config.toml
num_hidden_layers = 8
num_attention_heads = 2
vocab_size = 2048
hidden_act = "silu"
norm_place = "pre"
norm_eps = 1e-05
parallel_block = false
beta2 = 0.98
schedule = "wsd"
batch_tokens = 65536
max_seq_len = 512
Each number is 500 + 40 x the weight over its row's rms, rounded and kept within 0 to 999. Layers, rows and columns count from 0. Numbers have three digits each. The size before them is the row's rms in percent of the matrix's.

# layer 2 attention key, 128x128, rms 0.113, rows 89-127, columns 0-63
124:574534418495542508476447545550575555466525555483524508490605479523588473498481526530524488431488520475484538473389531493491541424435469502475572500574496477506514499439557529468494509485488555
116:491488447479548515494490514487563413491433487529527493485550496440548502537500518526512511396528488544475422480512535554461442475515551496513563529548514477471579547440464555500536461444495522
118:425467458476451469596446550498561406512546543478518475493522513489448424493531454516446415433468438458456505466477482547506511469441508521434507522546459535495509474513462478497524527461492513
126:434561555578490476483534562576454535466506570479501502523561486456553533514479500473514507501483612415494511500505513508510509551490505459523519507454442467491500561436548469515561508452548549
133:619476465500525484512483503520521486483448466470451490484556501562526472577440512514479496396519521524500558481480493449471513424445468510516519575505496518447500454515500472458462534418501588
117:473530593501430547484467396485517531501544537505493517539520459498495492453506503519503497462513571507502411475516488492598445464500450515484472482480508448531415477528488534600451529482516510
106:421490499453499512561496449429513522577486511537524503528527502518498507528473462506500496478472456558553525525512486490486463565459509438464409460507489441565509473468517483529552481543573469
110:455489486434507553457488524530545442461420473428539535511490597470489499480482539545492470475497457513525501483537534592475474494507475481528525518508549467537494514479444475425512418492537450
113:467581500501552528535554495486500489503492520463445525521480480549433563517544511440514532557517462447519465547535511537468584454492505491418556534391494446484479457413563461527466491471423569
122:381430525507538495538429497496477548566553485450517476490462527432572554533462492426488538496487477587527487491528545443488559512532565463560529419445536453456466512507472550412490498528565451
130:570505516547459544498534543521566559439474466473480457522440448534460468562505458525542497487441474515477523519466384486539530509441523545515497488458464575511482470477455500526525478462465470
117:507455482495475510572481419481580567478471512471449522537550505519480454422511535451534495487567542510545437504480480417552382539542522525508487504510520514542388466560525550482507489472488472
130:494474514473440457503445506530547446465570499462511527528578539549533551442528451460526434446516541568464441459525497523459497435567421497458512491480506529552471479503469510438489488534463475
126:479472484430532444525542501477534346599448476486453522534544518458498472455497464542436491534494466533487471464476506495492480637464572532448592479525538528490466457504529525498513480456455505
124:549470535558461477466576517514472498506534480473465564515474521503546528485496456517465529475513543479460484520547407480561436553533574487539487566584449504536447535496517533469517458555495505
123:555493449462441550474503485503545504508524496553593504542493513508511521531502442519520498473445527447517473553532498455496477418495448506467504495538505521507521424484560547475457514456435439
136:489484469477504532474523480419513470478462454510539520561508555496500472516441449511517545538519507520551447482533551430452546501432438434579460540560518477546478490529460450411510511557492501
149:496535526501476611425513522501489476523524529427464476427478478535460487482549544427504517560483436556514530517564461463450391502521492418541478476499447424526592501520531545516427558465553506
127:461469495564476488482450457484527532466482558495482500510538465519504507534538603524485480389564506453546476539446428530574548470482491423491507527511562596434533488433554497525470483451444503
128:440498441567491439499544504424537438454443443437523488516466469504479503527493436531463594508552520499538418479499495515489458526542502502491480508529554504560508535477485443537575481529528504
120:524494516478468527514560505546492544466566503500519472434499408594539471439438518508533470531521485428522475540475510460503506457494447535525449537466519517524539507502566498516481462478498445
119:467558447527459525504523453457441472446489521491570500471512515470441539546523540482479483571509471497479511516482495510492561510496541458501483507488465532513527535515527497514465507443502494
122:440527502533455521511473480549487500548517554547467513471518424536564474565520497407397470505518481435518534517502547512463487437491499435535556449468506522475548451453468548549457456542461478
129:517431482529435512522444526454518509507499544559436475573547512457477546498537438565494502470484436444506536515467475484496479420476476513526520465507499545478509443568388482517440513467475522
118:514423541476510528511559553501466542520514465522519480483556547533512510472487489555524551473473504545553492458529507490465485501482511528510438477543494461505584432429514541469539506529464494
128:493548438529530490446500446461478472473438598455519468490486455576518478433544463503552514592530480502466473465551526460461493562564436437422457552514477406505522493499566507528513536465520569
109:517520388460453560486513449465505505448505462546511510509551500508543510454480561507451584489512531542526435499427490475451471451487469511570538475527520508483497449528573486473529515487548454
133:588422517488497500539494515538466512539485517474515519545555494591538437521492463509464460531557542538516472563471590507471584462552450448512561403506589448498507552492498512507427499454442520
111:567528465448596450623459481473518490470509475498449451518464487504475455544540488479505425528525503563430497520457477482439487530484500544486496566515494459487486499536462522506513558466470466
115:513529468465503466549504560423593369465474492527534522496576531510505481478504456545512447512513494434498533448492502489515510454495514451534515504499497499450479561508486490468427486519505537
107:442528467535486466475464499514520514473451530538401420492444480529526495529564464556485535530459531469594557491510486496471563490539465528519524414437474471465588516512477491496415475523544503
132:478466502472459505499562513563501520408496467481527501566581516463467494529527469498475509539485541482481451524461477582518477540476522573468499621483491516547453489444476508488489568518464541
124:478513518475496415487556457507499510497458568486488486519403535475477557476486434483537562532482474484558516495568518444491468530517530514501531575538462519532497569575537475493539488573517428
115:529545569476549483512439522484501519423519546480544489485508500420490502567472461425558552518484531476431471464525535441538509537503444429481489554551522540487484551426523509531519484485499533
129:533540473492514439542550549520487463467528492491552492481535465459462533536552539475482474531492511525509447486411526575469460573491502600494614426499492510484506555416450508465487552532540546
119:505530480422555454521591434524459465518438543519552495535527488401501459437521502465487529577494509561446485577516450473545514516435468484514477500491525416502483487484455459430519590502495507
125:445479503451580510572513475465558551614397467476476531499478526521457451513441466465463456496446512490505572499524492521496454454508481520500463530594473460496499434455489481458472495506551542
099:473509511517487511421473497459460480467479549535553517489553546476406496548537502551398517591518509477438542538575513542515461466449551508425456519464454559558529508502496535552462581526494479
131:510488491420506549478471398480537523470494522501498430442512485525527552523469507530507549483549476491487521475517575469543476454508446444533519462430491471473500447577529601524485479516480504
# layer 2 attention query, 128x128, rms 0.11, rows 90-127, columns 0-63
117:488503472497501435526549484552466450488509471461501515536522510468437524439533523491533516512505504517508538520458527564510512606529486469453409484453508559391502539535564506463462504498576574
126:479522588500487513437435576510650506502527498485443491513540468535475476494432515499488440508448487488434547522490472508509518478486502520549535511513473475506507570509492565472481506502515482
111:444517471449464473504483451454510552378408508489533578563519535477505505535524561601491504527488562535527472527456558502552450538523533471495489544426484563492484544506467425484548489498502610
123:566493535538507430531455504547502486500548515443548416474513467483489536465490565481523522521485498535525504446486449477534407542497524491572540409515466535543473437505487553468609393515507541
128:514541493489459494517418533540491593505468525512501481503559457506589512443498538485510529547539554535535498476425495450473518536538436505463520553497472455453440458477535453521518543533426532
106:401464554638524509532514532478530548433579477526475512528483478488522557458523524531505522489519513453509477486504546471500523436575461531526503517486486505485544503447468450532523506458437512
107:485430529497505545475596459524459462523607469544562514475534480497452459438470521486518473469438500512476535485528530509494475497513526481490425529531443524444564462486565465485460545466511519
118:419498532444450445528514514544543527447514496476480483449476508499437494448483475506535459542527549515511506465467493534524533601456542509410424499436527501504548532556522463505472478452494526
126:527451478530495444405504573460529418453503490472486494530474561528489462522530523491504472449516501478447458514551554560482480434456464425410535567527534533491450454453537481473481453553432528
128:495506509566526530536439528564484543542467522468463514439436429529452530576456538461495545478490506486565503544505500474441492566546614494462523451484415433475439512455469579549517458551545543
112:527507440497468536474461431465496494490564447526553492476503529516537510537494556552472507438494539505541527439485467434493491482509435439504568566485453525509484479506596524486463510434494497
121:521532552498517513428499482534536454488550549501481512483483466530513442497448526473504511520516468538509521495488409468471479561473524427584534494543469572456456517538569547482433506557530511
129:504476569478472552510456542522510464469554507521522532410481465547396456534545504591417451519551433480487576449507545436501531485445445546521511460472505476418523510546520569482454461482474468
111:487565403456465488493451528589487473516443559510513535446529534489556515486534502463491548442517555524499549504451469442467519496456516508485511553552508449495542497565545491416473437506466474
126:463501557512533505453495483525419521502493496463487464469423413479489517543456463496503529540536455425540491487520478483476523495481576519511505431511585535494475523534483510526527455463534477
138:486450525495478517460511499553476481522452527551523460474512468427519515466496492464580457564501498440466517503469531520444487500485522583508490523346517486513426411539572491523501486460472465
129:536514516442537501547571502571436473508562493525392535512570472489516561479520489509541497522463473526557541480497476565473526417510520488501412499463481464544478488520434434485469423478504523
127:488572432496444520485437502516538486499467494536541484497476478531521490466519500561494464481418498525477550515508505487473441588566459508499515505520481477487474517484461493514503574514529460
117:457480522545502506544508469527492478491579497564487558467584494409520515457534537447519393520487515539494557544467515507538480564480548494539460523465508462453508524507538539476527506449526529
126:508561475496474501440465457490564526476556451472529453487534484530420518572542474506547490483490509525549498534511473500507494530558527485501464494526402505513476543434562445542487357467485586
120:505482529460508527570469424438456441546511458495452496542437534496585541533470515563512512469474508549515517543492490447463457474497516501570479511537455444489448491473490499529523458511448538
098:547525574498517490526483459461509443481504460469552511509471526486464502583494457542476559492483519546516499540573504538530376519496454468560480583464572432542468504490526523522506501500416474
118:417453447504501527451506555532471457534517575539510481513495506539491559487474512441384507454478493518448469457484439466429469523448539460515518512539415468508514455484506459498538534533516485
123:497521508472465504394427533538498524543474489464505418471509529542524548466530435484528516469505563461453470516498523553539489460560510539444574447480539495512477496555484506440481560436454417
122:513421450512465553544557450486497499461586502501525457490534514430508496516491496556487494514495539551546483424434485501567553527451568506440466497412570490529469514545505445558478482519486510
115:467437521525515523448447430524476510505535504525518500553476436450557515409486493497544446551495507453473477498530496468451492537600449527503485475495531527549459484433502509464549510530398501
121:516603566455515469456521459458529470538460459501471420495482552488582487480546439505542556548497504519534476465545475491532483556463471507472454478468562553546550506522494512442503529479517465
108:550569525493565491501570501523522511529477467491525490549455523472439484492508503495492484494502463446556526441511462492475513517516446556518558434443471516473530507497415478524423496575578561
130:558478494452434529493499552482457515499444539535442445406466527467511448458456575534489468568491401515462578485471464504518523516434478540519478591427487545487540495590480515529427497548485400
102:531504477478490451483515472544412477513505498474491479520487492490502488518440512501486495533398475574508511520601450559462489543527552505535523453553471490496490493480494556462526479458406492
138:434495505472497499493498498523491538528481534529514505469467485415516470463499555488489462486474524480513528469431569516548541500442523505475507462481506490447558510517516502528479569525581582
140:508505487425496502439543469474483473488520473467379553492542516441488553535493535515474490470488501489518499497456432486478478476505496523562523488566380488513550487451565495529472480393510519
125:511485481546470459485541520540554505554461470481548463510438575434485492507595525590480494478487484484535460571498490532534503560465522541427507558403477517466420544495553398515484477476568512
137:546468511500505491536452536464478408529385516547504477544527608551505413541512497507471479526525511533500526547493519566543557514515507500521463508444508512498500515483496540491399543536451561
111:555521501546475467484454523437492452531552465470495498534489463469499588558507528469504461464520517481450424471400582514466514449566501550513488462505534526477496532505570482536532549540447519
131:475547568522468470445514601480476543547475526477511448436490479488487518532475442509519411538516517523479510507479506493492599385435507505473569496437536506465545484465450487535505535396471473
098:524488489467533490543486444436509481516420570524480494472455404528527521489503548491431494509455451421541479454437538445485470503385484491507479515530488463481571506426459445518486518558565500
125:567540470538503473464511467590492435420552499460447552490478446475477576502487498445541453461483478554543527478526551482489419545531475453481525508545516528540480519450554468472558464588508483
# layer 2 attention value, 128x128, rms 0.251, rows 64-127, columns 0-63
058:420507480523526471528539468513514470479523460556501511539475540553585469528504444567490493442567486504477515575508519497478517536539497525448440524489535492556491530436526526512440504596473503
051:508495503462526505487458539489493485492530568519500491557473469489474501482441505504458488437508514475532573531571492589507484555572504562441521506492436472498496506521486514463520504454497435
071:480474474436559463455466499454515400484577568465559522513476540479490484483495567505571560560547473540470427513539505509523603465582498421512517505500505421467503548456514475436503487488535550
057:467522517483566490548512587546480478540528412465539578512425479437534550481448492493517492528516516488512460576523544511501511591521508499478432552579413448506491490500599496514431519522536545
055:520488446548549408504531470464452526529492514531408555595523407506466527458495460543495580442428510444446487464503496572462440485532516465426514492444550553466489473449453496447505537522556490
053:505483523471426531556516482480509543558469548497540505518400468528522485502516518429495517548516490494462449536535451475507490530518435456591520549497459448537554535502558557511542468564536479
057:493502488547495535583504567491502472472453476559529517485441534541500435476457488571534462478595462549441479555540489472558559528486507506428500539509507459572498556394527494507467571430497531
064:501501546508517480436500509495488451515448497485565522549473598539534448482502497474474465444463502442481431490524536529423557548566519504466501486476469460432530524528486538525462553512490515
051:552496441494505536516469570516547528530493486469523469487538502447507456497441507468464493491481556588486487560473488491382518512539552536573503470536504521512482512596539527478539498512453533
055:495527441459513410512512497422541498493506478479384441502587509464494449451435505449476547516518530483518543548508554522519481530514582541461581524514390575486451490484558465522497432448505619
051:539498515469501440489517520483494523507495436527453561504455426463530478514437495558505393517520391525508479458472498512501475533598473474562435498500464522529546453415538432445544476450525526
052:517506465577491632513477554542468467473605429478476483556511554547481478544566509512487477523517495487425530476512464469549516452582506444417530550471500475482426471526560498494500500451409516
062:503525543519519536471531489503553599503460461487473546497475526556465481478507544516491522498473442542470499476565495535464468589475551538589541434559517481525464508492491486524432508468537435
050:452528462499580445577419492477484487511490457462470505467523499508487595439501503569447475522465508556466504538429436524481472535480532546379488528479479470570509497488494518471508472562414482
065:487482526514460555478485539487457528517526513515478511536480539534507436502500535501485541535536457449459432474456608482496618473521452511503510572413467409502567528535499485480440421542529599
055:473633501470458602501511569547538532513450509508493510447483538527528415482501489474539464545428474514469423486545495465527520495452591501502512507510499486544513466493470449503521472513498454
058:537530489555493440428491485540518502550503489560531561523554499504505501485409459501524463537492457567549549530516440498528497527490527547477486518459489480482444511532543509507510530570393516
052:549501504454526478505458445513455522539511504528445532515506544467454480500443510471538470554505495431557632516468484543481448490508579473502463501498576477509532456461553463506445585484461462
060:650551541532487490570536518533525537454455525482504471512527438493483430501453432524482537481494515491507486401425512448502524535508502543489475533516537452502494474496506468489496528426487485
055:495402486588535569508422550486440517504487487483512502485509492510551503496532575506558526564491461468529501504489459427473533464504497453466483506534470471465518586592479441415539524490546517
055:468524527543455515535555423522560507555496450552497494504500458479425484506575459473491489499497586495471530490537499574471498532518549564516443480545541499522570473507504493501446502521563465
059:436471476486476504503504566519431528500473486489464479490492566551517513403472538395506512522473464525458473552437572468424537511522496471482627434487468467541559471450612494518544492467518520
056:480510507565534421443440490414436473483512526421537589539428566475476490508529453457484529545501468529491489495478507489497493503508488563478498579478513456525530548506426524527486458486506490
059:537518502487512589459485518487482469505507493396479460531551429457521530409512504525475444476534505494446466532463496421518451531507509508495596492442452495483467490456599477514486523545510521
053:527596433515488505484490475497515564494525544471487463508584530472515524506490559506526470539431521472471516461484461490491442435456534507460520497547482475454500436490473462495562428506434536
051:494470465540479551555461428472450579484474478496516462503517508616469539527477555445495529526463474516470530518526443539553465501555550546517468534475591602496525558516481488520494528512455443
058:544432470457441543496478409545560413416494449549590483487534512479476459487447494538504490466475491514458381487536473478469540506529584474503554478464522466508524501480455518448461461444480481
057:594540456510540562407451493504525487475516503453454534485547485473542509495526500537475469460438583552596547486513517491459507498532528508490455508500478481560461475513501533533480502513497424
050:450513448633535472468506463516469509505498532455513518482531500475477510483485508462479493442466492501577427544479454508531537549536442544481510470515450506483484563539537469443406458428489473
055:490460461476528448482504460534456435455575455526526543461460531555534518492478516435486430529503444491521515525551532545438478486520548506529544523510545453528543553520499472575508520581443454
055:521549613505540486504477501490467566457403467487456509453479467517468495466435512486455525540485602508519489454415541491516507517439514495498578489513488429512517504514512476552418527486518491
057:493481457432565447517471492491491503528494592576555514444485528494498495545464453529532479468474551494514555499588492557510543503503470470462425547551489530507424484515545577504468592509480482
055:468438526542523498498547397461517504491530558523552426515550462501503506489525480468485525502556494514504490512466478515475514440485504435476577466514507491471520535488540521455509431477499514
050:474536454504537466544496562491485470507447430543585523501513454480503556460476468466408481485505457497516513524498524424461452479523532490437542555472394460441499486460531520481448542500538522
055:427506496501483508513383481443539484435512548427467476468458565555576515433437523454514501507487499440531441535500567504483492557527487532546505458587454518474524547545501556497535475488450478
055:464498439505522544470381551563489388463502473559514500518493544511524471521529432444487497525481462480514502509488483455486452493584497485508556505485510542548490550460488513481445465557562589
051:479576477523519528525520501525482490488531505492533462456526496543531411544520466503469446415483548571523500466553527517509500478428572496584450535468558528527451572418486525473481522512518531
058:519493526469529422468493481604590462488463433527465441492486513502628550444502525567509511409479536609468456457544503526506560458423515475470463477505482520494482471472532516562530497468491467
060:545500481518515517455475528542517478460511502571506542483449500457443610528506560533536465471390558487512557485528487568580496443523508528566446492495524532528467510501512497494550515521556397
057:537468474532565491437523481521530517534539505514443534518439474512505453531478442478508451505531495523478520499518517475524569497510427617584480475494507530491536493473486452518549464419597470
056:455533549489491467438518470485492457537480568467527472466513500538479524514488540451439539505531465483540423497582575455528613463463450507506481538523569519462519506545536540470488493499547555
057:533438504473519537497479509474536450398537492513471573454468496513531586503560454481540545473519481498390469476482514534510609448506450528570428524533528602514492466506451425488532506458516528
050:502540454472474577521419609490554511460456486506538561465506550541523512514492490545529534497501460554503469464465468428528466509481548476405499429506465526575511396451564437464520448468522494
055:530563574548526533598556503463512539466501517534531495506492500471469500547490486524499531492565458529435531526495512443443522481447539461488478534488546447555543480492459519485558480457480478
053:495548429566480463400499459485567485542549434525498496574486516492526499548535480536503501577464501462537554464519539502577424527526521513478446569475529494464512485502514505568538515521509459
063:503503514462548441561497515475520484518507544523524476576501538428499544545523485431473469467508540603552554479466440580429544463481545499517517503501526575562467539556447467486483496516484484
056:491472529467473532500452455515504498428530544470482483519547463509548528472465446566554538549553528459486461514514496458461540486444547516513546525538480517491491519520486505490495435546497510
050:529564489583463467508522490574461439496462478534437508568444425494572521483414470516542460535487419497487469479459526508551509469537487512474531509460499509500446568505555480499410475484481525
058:549523508471485449503530516436440510520503509514517480494438535548509513518508446450504470426504504532461521425524508478504520470487469574548499439515528467502509487502477505485507497534401491
057:480473501492561402479524504472520512553549489444502537544492499455478538468503542507461515472536562473440462480495552489473548461485509520551476418469482498524563400453551460505515488537451505
053:491413507559549480507465492471497565480585525514494517526547583432536569497520576520527531500491445480504500454485471559520498445529482449459451485433519537460481423501476477505549521463542523
063:539533522464521490553516538488469509481488547420529505490548551417503434477489508570435455510546536573513478542445498485400561517508457490458481513514493477472542484546516497460496472517527558
056:515483475512498543479514494475481495490509473523597507469508468521531505499530532497579527451482475502506432484438506490502489481481538513496583471510448566511494515431468557435534562537516538
062:533488533497469505476470483486431496488536525517475472504497524485477484494616533512494486557467516519573522497424417530514484549467413519519467462510454519477495472535478502481554475538513441
058:495523545452523457566462486519485536497474435494581498503490549459511473493499471525438535527475459480542495568454446466544468508476554464446517457490456500537513425398535518567534431550425500
060:512513511519485482467498541541483522491498530513445516504499482436576463457481497483537576451391464452515531493557514510584529538535489485510525522473513584532521467494531450497519567457398479
055:517471512502534504459505507479586523459540531476473554433519511402579515512499525518549469544465419532467490457532517515544546492453505575497475508491465489459460522439504419571472531547476495
056:478557510542479456503476483471511484542490454520517478516495481469497483393474456493548516494492489500488571518462506526524477492476440537460517563518424448461509374464533497526533488523423569
061:500496479476505550491478510516478476513571431449535548480477519504497469502493565522461548510547448480482498447537511472561594486521426518458484489509575499519493488437567500486540506511492558
057:450451436495476459523500482410531486515514478561534550557473481474512541444484491490488529513530540455506459573417501553526473531587513495521494521450477462520446459511450478479453561459534522
059:501558482450491433497490427506493534539587468515554498480519527553485563503543502486574482473492547491492556480515531569494488506588499484504564524498431489500491495504545519557498461570509585
050:469524479521508570503503501470471436459565501468440602456506535506415509478496559472519526500524446457505526514516468480536434495529471568470534426522570514556529429541546532489467532532490511
056:549624527512540521525612517403547447446488576546467565547496453546499433522485505454492540479529443476484431523459535498563532435502503455484467526488550536520498449464497455517521459446555515
062:489439496451473517452449477467548441492478562565489573491499555493486482490466476513541521539539497549532461473476523510381452435521495500522521542488472510491527496471445544522629426525521510
# layer 2 attention output (transposed), 128x128, rms 0.208, rows 64-127, columns 0-63
074:543467454528530478505521552562478482476505488430497479491580462549436516397509524534495499526430491558408479487507516470520495363413487521526460520574473406453516516515560501460525497463557499
063:445447526494452522528526444480531548531486481442524557409530556484497542583533509468517506466526548440443487448468497468481471467492530478510512435576555454456494449528484461481512510482509428
070:452503457495491616500461458526510586500451481446501512477493414472530449539477507529453472474472487474483523504512482478475428488455497569515546374496403496482496478434462475479517423431535549
066:531502520509434455509519499541519492516475470485452448484482529487554473518521522559528479502498565532463499494436466485487501435518433523490544479542457484491474452430483438490566505523435488
065:512441490465475531416483466481567502597525506487561494469529554488541485454522482516530444537545487480482521520479517410521527424510487574549561479457459525543490483648452555547503518496439506
059:504481525494601484408558446502517474479440495457442462526589531472556481478530549534482478489524557469550547490473489510483565536514529471481514528478408493502528439468480442415483476414468543
065:505528422563478494527505529537475531508503493509493488514592463471574540474524517471509475553472416510497557547508493468508482489444538485575537557552551530467458568454481560501536477494482542
068:478536475529500483599403533492469518498535572476432487502473424480574506490501497480483511493516489506531499406480466507508505430488468547541576473458482517579414507482521526530608521566487525
062:473502557435576444564539465573563504473468482475501567472461533493502467535493513530481500490503541558543464532499563532539522520524490497460527516533490441437560466456544515523511485468496442
061:597470528470541565501541479471558483444494517547576594447483500414499515537466468516535433523488529543529451517484504498481417581512514408522542466572536473499493452496431495551502478538512476
065:493499456442463513459454457550559540537487517526447456497504520503517537531572513462487517475494553483502486553495536467588480505501496480510583520665517553470484471495507522456469512495426507
058:568596484533445469535417560578504456497497442536546461530472528569526480489508470471538483505504462483495423449508458497500522511484551518523461484475507549491461550488482580482521580532454477
066:483472455470469517595516454517497440491504468573489506413495481475468557587488465426439507482512508518546484487495564505588505488584536443440416525499510460489539542505519491564509487420501508
062:556518466536485484483489543485484608463514485512524496546530527548479510558504503478478511459464480499481477532574509520526538474461438510528505473520542440473481526509571545482509527543565547
071:490591505495582557565486490454558414470454526474433585530479444523536522519562519483485520483497512483541526457467405512498438476507488478548512489488433494505466486425405550492519583462520511
061:563437496554487457601524542523471422461479497495464515520503501460483529487489490494472484476560512553531564502486568530480524519532453497562395524461490527519545524393470496472461538381502563
072:475455513447470457537543587476466496468539397448500424480499503576511524496539524512513497516483528465408510544510511432503465463498514511592444517552495502549528552527507524448463488458548445
060:513497471462440470503480485459497452520474469447555427426473468433568520569559515481509485521473452445455558500484509572538477518463538546501506550462495517438540457525460538504503461491521443
073:487510546482461538518570501451530470549503480495415551550430533496491464470537563455452534465481519543502457498542517487533456486491504425547499494553474474459566488507412578581474465520482556
062:439593475383477525492499519451481469483480457558507456532507472514490475519515445515513543471539481527454455494514467518509539500502383447493511546437455479512510507461447458377453543502506517
062:519508559514502495485424520503440531427581537484495540532480567548554545480443588526512521419465552522436478531477569452522494488478529497426522525532462541470463450449461437508497497506467475
065:494564541493532520538468450492624434520432543498489518514425470436549501528526515549460465490541516450539477471413418522503461534498449474491467429517485458450481509459458507537501525488511490
067:469483499575464521467453518475504430484466532524459454550531427556547509531529494444456509457527491464500476455512468507528482512576552550447541483464537559508491538501520541500508550570530561
060:523443533519603437545509489490539510524515471544602515497550502540552460491511511530473532577483512445547496526466434484469545428444459530493493496546482496517490467516402534497513503517541490
057:545471500435519487513481545509505445547451490578486501457460472469536468528455429510489562481544535500519535534575472483465544552495504502450499502416469494555421521517547566519480504516554480
059:537512476517477447505435467523512498475546478528524493510524490507497514518539463489499481442536468481514521506498524486578492564477504486385475518511561483530456516526523512424508509449536539
070:450593531488526558486447582505510537553507435535476520514470524528468496551520486475530497539585473465511477537489542431518509450469424453483413460413451516441556546492514539544456469505550500
059:523393561492491384571533496490479488461448485510462516476491546537433542472485493467452570524537485468454522454530581480523522464514580579482521471478533506570545544555475502506564506478565497
057:520434555512430507564498533512499537496474443576448414507451499558545482469468477483490505526551512489527444562469512411464486472461461447536548510516582534505472454494481489503592491511453486
064:493568493513475448441503473506463557510437496389445498508505496433505556486544473565503477496549550559501489493505538521554539454526487535505486517440517613545475499548535507526513476427496464
070:523437585509480491477570464420553470443533589438573583561473461519515497471525531536442509508463468503520515489485525556563497496469546464502466471475483469526513451448458537528486451537584532
066:533498524503462521500526481451528542534518425456540463485536436449481510545562530574574536516504468505427503471468553490481455518479556558518523430474524502520526507567553485517554501475444482
066:395607505456452503457520526437549484494448522483510527513514513508540432472440557514543530510428531465477461553445471456546494515534441411526489430449436483445492486506480500613459544497482506
057:463534543483547538450436464488563499554515469490428585458544489474601483498545534486528447443509498496449468467487421547493512521490449494489501557455499452484513504505434505562544508483541475
065:539486478490542463469580455570467493541502507493455476506457441526511538531477524489440498437569520508523442526448490439488523465488462465505591484580545493524493435478537475569565444535529486
059:488486527612463481510509538509470479489474454461508509496465447447439472501462534466429464425549482500531480462568601573472499403530542449515519464525465456444497541484449495474538494445488461
052:512493519535485454482518500539545539398483562408513530499472511460480540494501546482563548546471493509469467513515547487531493526504452499432503508485560491418578488568508563513543486444521451
068:524548471520453523490515556502440524459501529504533494453511478491458440502444432505464462541517416481516464492477522485434494515419455494490464523489509541494468513505550515564470460573464474
067:482463578482480531517605491482505555520508468477491456425579566475509495496495476529470562471562500495407552473559552512494542489486571517553456522571544507504501495560477508471503492395508464
064:466474540536395525547554569518485482536473459550495501498559528544474531544530576490525536548431493513461529525521483511519480487478557467480461486572551477481503544498510462418465546521472524
065:554555437557534508485512477495455502450528522496407499488467486531607491505577539572540531515512503503482552507429385453513490505516479504544551480488411467518504533514485509496537437496503413
058:503534399521509533516497463543525471489458433472496460467567611500478540495462543579529455465525487574475531446501482475400487524509526528495458499422459499559465503517471531510490436436519515
056:555456536516532511509481497507433500481560455622413493484524486521450514499472434506485449491516460473528436527515519581456526531439516500614529560509497473435400503476446517513517528535500538
056:426492488457468481453523464457497525460508512464513534476479464447490451551534571484478487465467557519464484483523474493446471506455548560509495530485399521442486524444536515434421549520540519
059:500487524471501480525506486587499461556563509422488491461542512534539524457470489481439488492501539466432489509520409463564493557571559532452524436462524578473505526537502462494518500461435483
071:486494507479459523444463468499461494436486582413533497464428540432444478537509479522532527540492557483513525479557595496487468510567467503386500525440561479504493488597529512491495511541462507
063:513512454474523442461546404454446490493467542521479515566515420513440478520459525459465509498479448567508472551516468438473493424512426505510426438500494475527445519506434503561408446479465501
057:506514494509484494494473530542460406445521506480500465469531505610470468501541513470513479497470484454495415439594471419508498408420488425542443574442527549459516543503494513511507501558486491
071:464491466535483562450526572501499473485504618500406509557446480462505494500524531536573547593485545480508478537507520575518464500465570487469441469525479517554487558543561508503550539579527520
065:509579455470489546504494464508488526509424519532422469489432486503523507569494463545561503532481488498529537499494460457504507510505481533435505543508502559417466477556522570555488459506521506
066:476505494431431542491487479521477460533526472516549439403501461463470534515503464480433520513517517489489599485518559516456494478526534515526567512496458501570441489530421491524501488530528579
070:492470485478571474508440458466610522467483592471512558524433481487488470555488565454481569499459477515489540485522530527497478470429523539477549497507482404505454491470567491476473526605519549
064:511479483518480548531463508476558481516547526449453512500509479440525494546505474520511523468493470502531470509512533482468497512531406538568566432488555479571461517534504523508550498488439582
061:501498543559481544531551525464531501558468510497527490569543494544450488450460462510495470441476571497514456541545520529501532494505513499502526581473491453566543461511443432457436565525442516
067:554516463487488475500482538481571396523433467531505486470548527462539494484428432479488400515477553534535469511536485529428522570496436485454469463539488468463502501500518503539480559527496467
067:504479477481481458505532505509456501504535494527489504485526513574468522481522534468428465540603479491503499448443499467456490477509451481629507542613571502518452488486450511505549431472519500
062:459502466459550467482529481479491436461484477493441417405519496455507500483430447521470550486455497539480521477534472523478403434470449480489501465528551511509433465533506499439527461443567499
065:485521473469500434432502504494505533527468488536575381511570483484590514501493471509506476510508474489504495545436468468457456583490514428537513508474511513509445525506448500545474531499509474
063:531530515517463474560530460444523554528460472552480432505525493553605559517513472487561505468456459558413431536545498441504440515483492488543614481563498479450486514563475530452489482434505483
066:528451573463508559506540513475549561507473524473539477497474476493463436478523474529546527447481581513443505483402550451496504472522513539534537487585442406483592448498443497414531491509526506
068:510432453507486537483442497504490498395441430499506462467470438510523492403475431561487427469479493509460471526428528535499477528513511481472475464531462498548487476487538464506540566469485479
059:515456589522513512535481482445513519523522519564488544520501458497571615540526439480491453483516548513434473486463506515487525538477519475591579481566483547491422472492440452519528481474502507
065:511478505526462495525537487498509496494568546480502539488556552478504556474461523519505493544481515505539585436547482506518501511492580500669552581546437530471493531517458565546530464533510559
067:432432541515628493481497483528476491511431464433506503465526437457517512508503509491482493480469472449484504448562497476441555460537521475489504472419475489520535500470462470551438425498495505
# layer 2 MLP up, 384x128, rms 0.187, rows 0-4, columns 0-63
099:491545499452526486505491427442587589539509493415522469517446520511517474400485489463560480476459514440453539462493544518479465536529448570570475482485585414529564461458490491475523402496566547
097:523447505485480496526464489566482501522552522473404516526477508451482440456442527467498461422499405512472483548495504545562496577513450505536549523508506483479447517485535508470497466469551557
091:489574483543526537441524532517471498474558548527585516514524496479463518534539471465476447523490492458574436534504525496481475451558476559523536442472465568449505460498481508455458482618564495
085:429523510494537510537528524503559543466500478434524488502471496534533528479568515511479509423496532443497533492461553521515523487432451520567505518537444433544520482405500444512569458470554468
098:577441492484483453460467471509481527525502461447473491482575538438555511593494563540539486415583496499450515507512477489576500414499476487491538429536501477495410546472475488525483506508495553
# layer 2 MLP down (transposed), 384x128, rms 0.165, rows 0-3, columns 0-63
093:498468537467455517464481562585486565454527522467489541515495545553520537539515477541547534509589491575598460527537457406471451510506521416506489529589499590491458441526434477576517510519501519
105:480561489595523472544489458521471491492496498491534455439475536506445563512539480505497468497474464467457563548443501546493578466465427498478489500491487530494572586501526511573566510522490518
098:545519421491525537528447522535451539510465505509508496464446494478534473520483486522436529475500499536541416525486506474451487531546472489478484433440533532558428486486576453462522559511579463
102:518423470522516558550451513561487486486518521542462524600465495514495515452551527464518428526455455513474509473505502467497529508481557539486437466515522499605433414505616500533466508475443499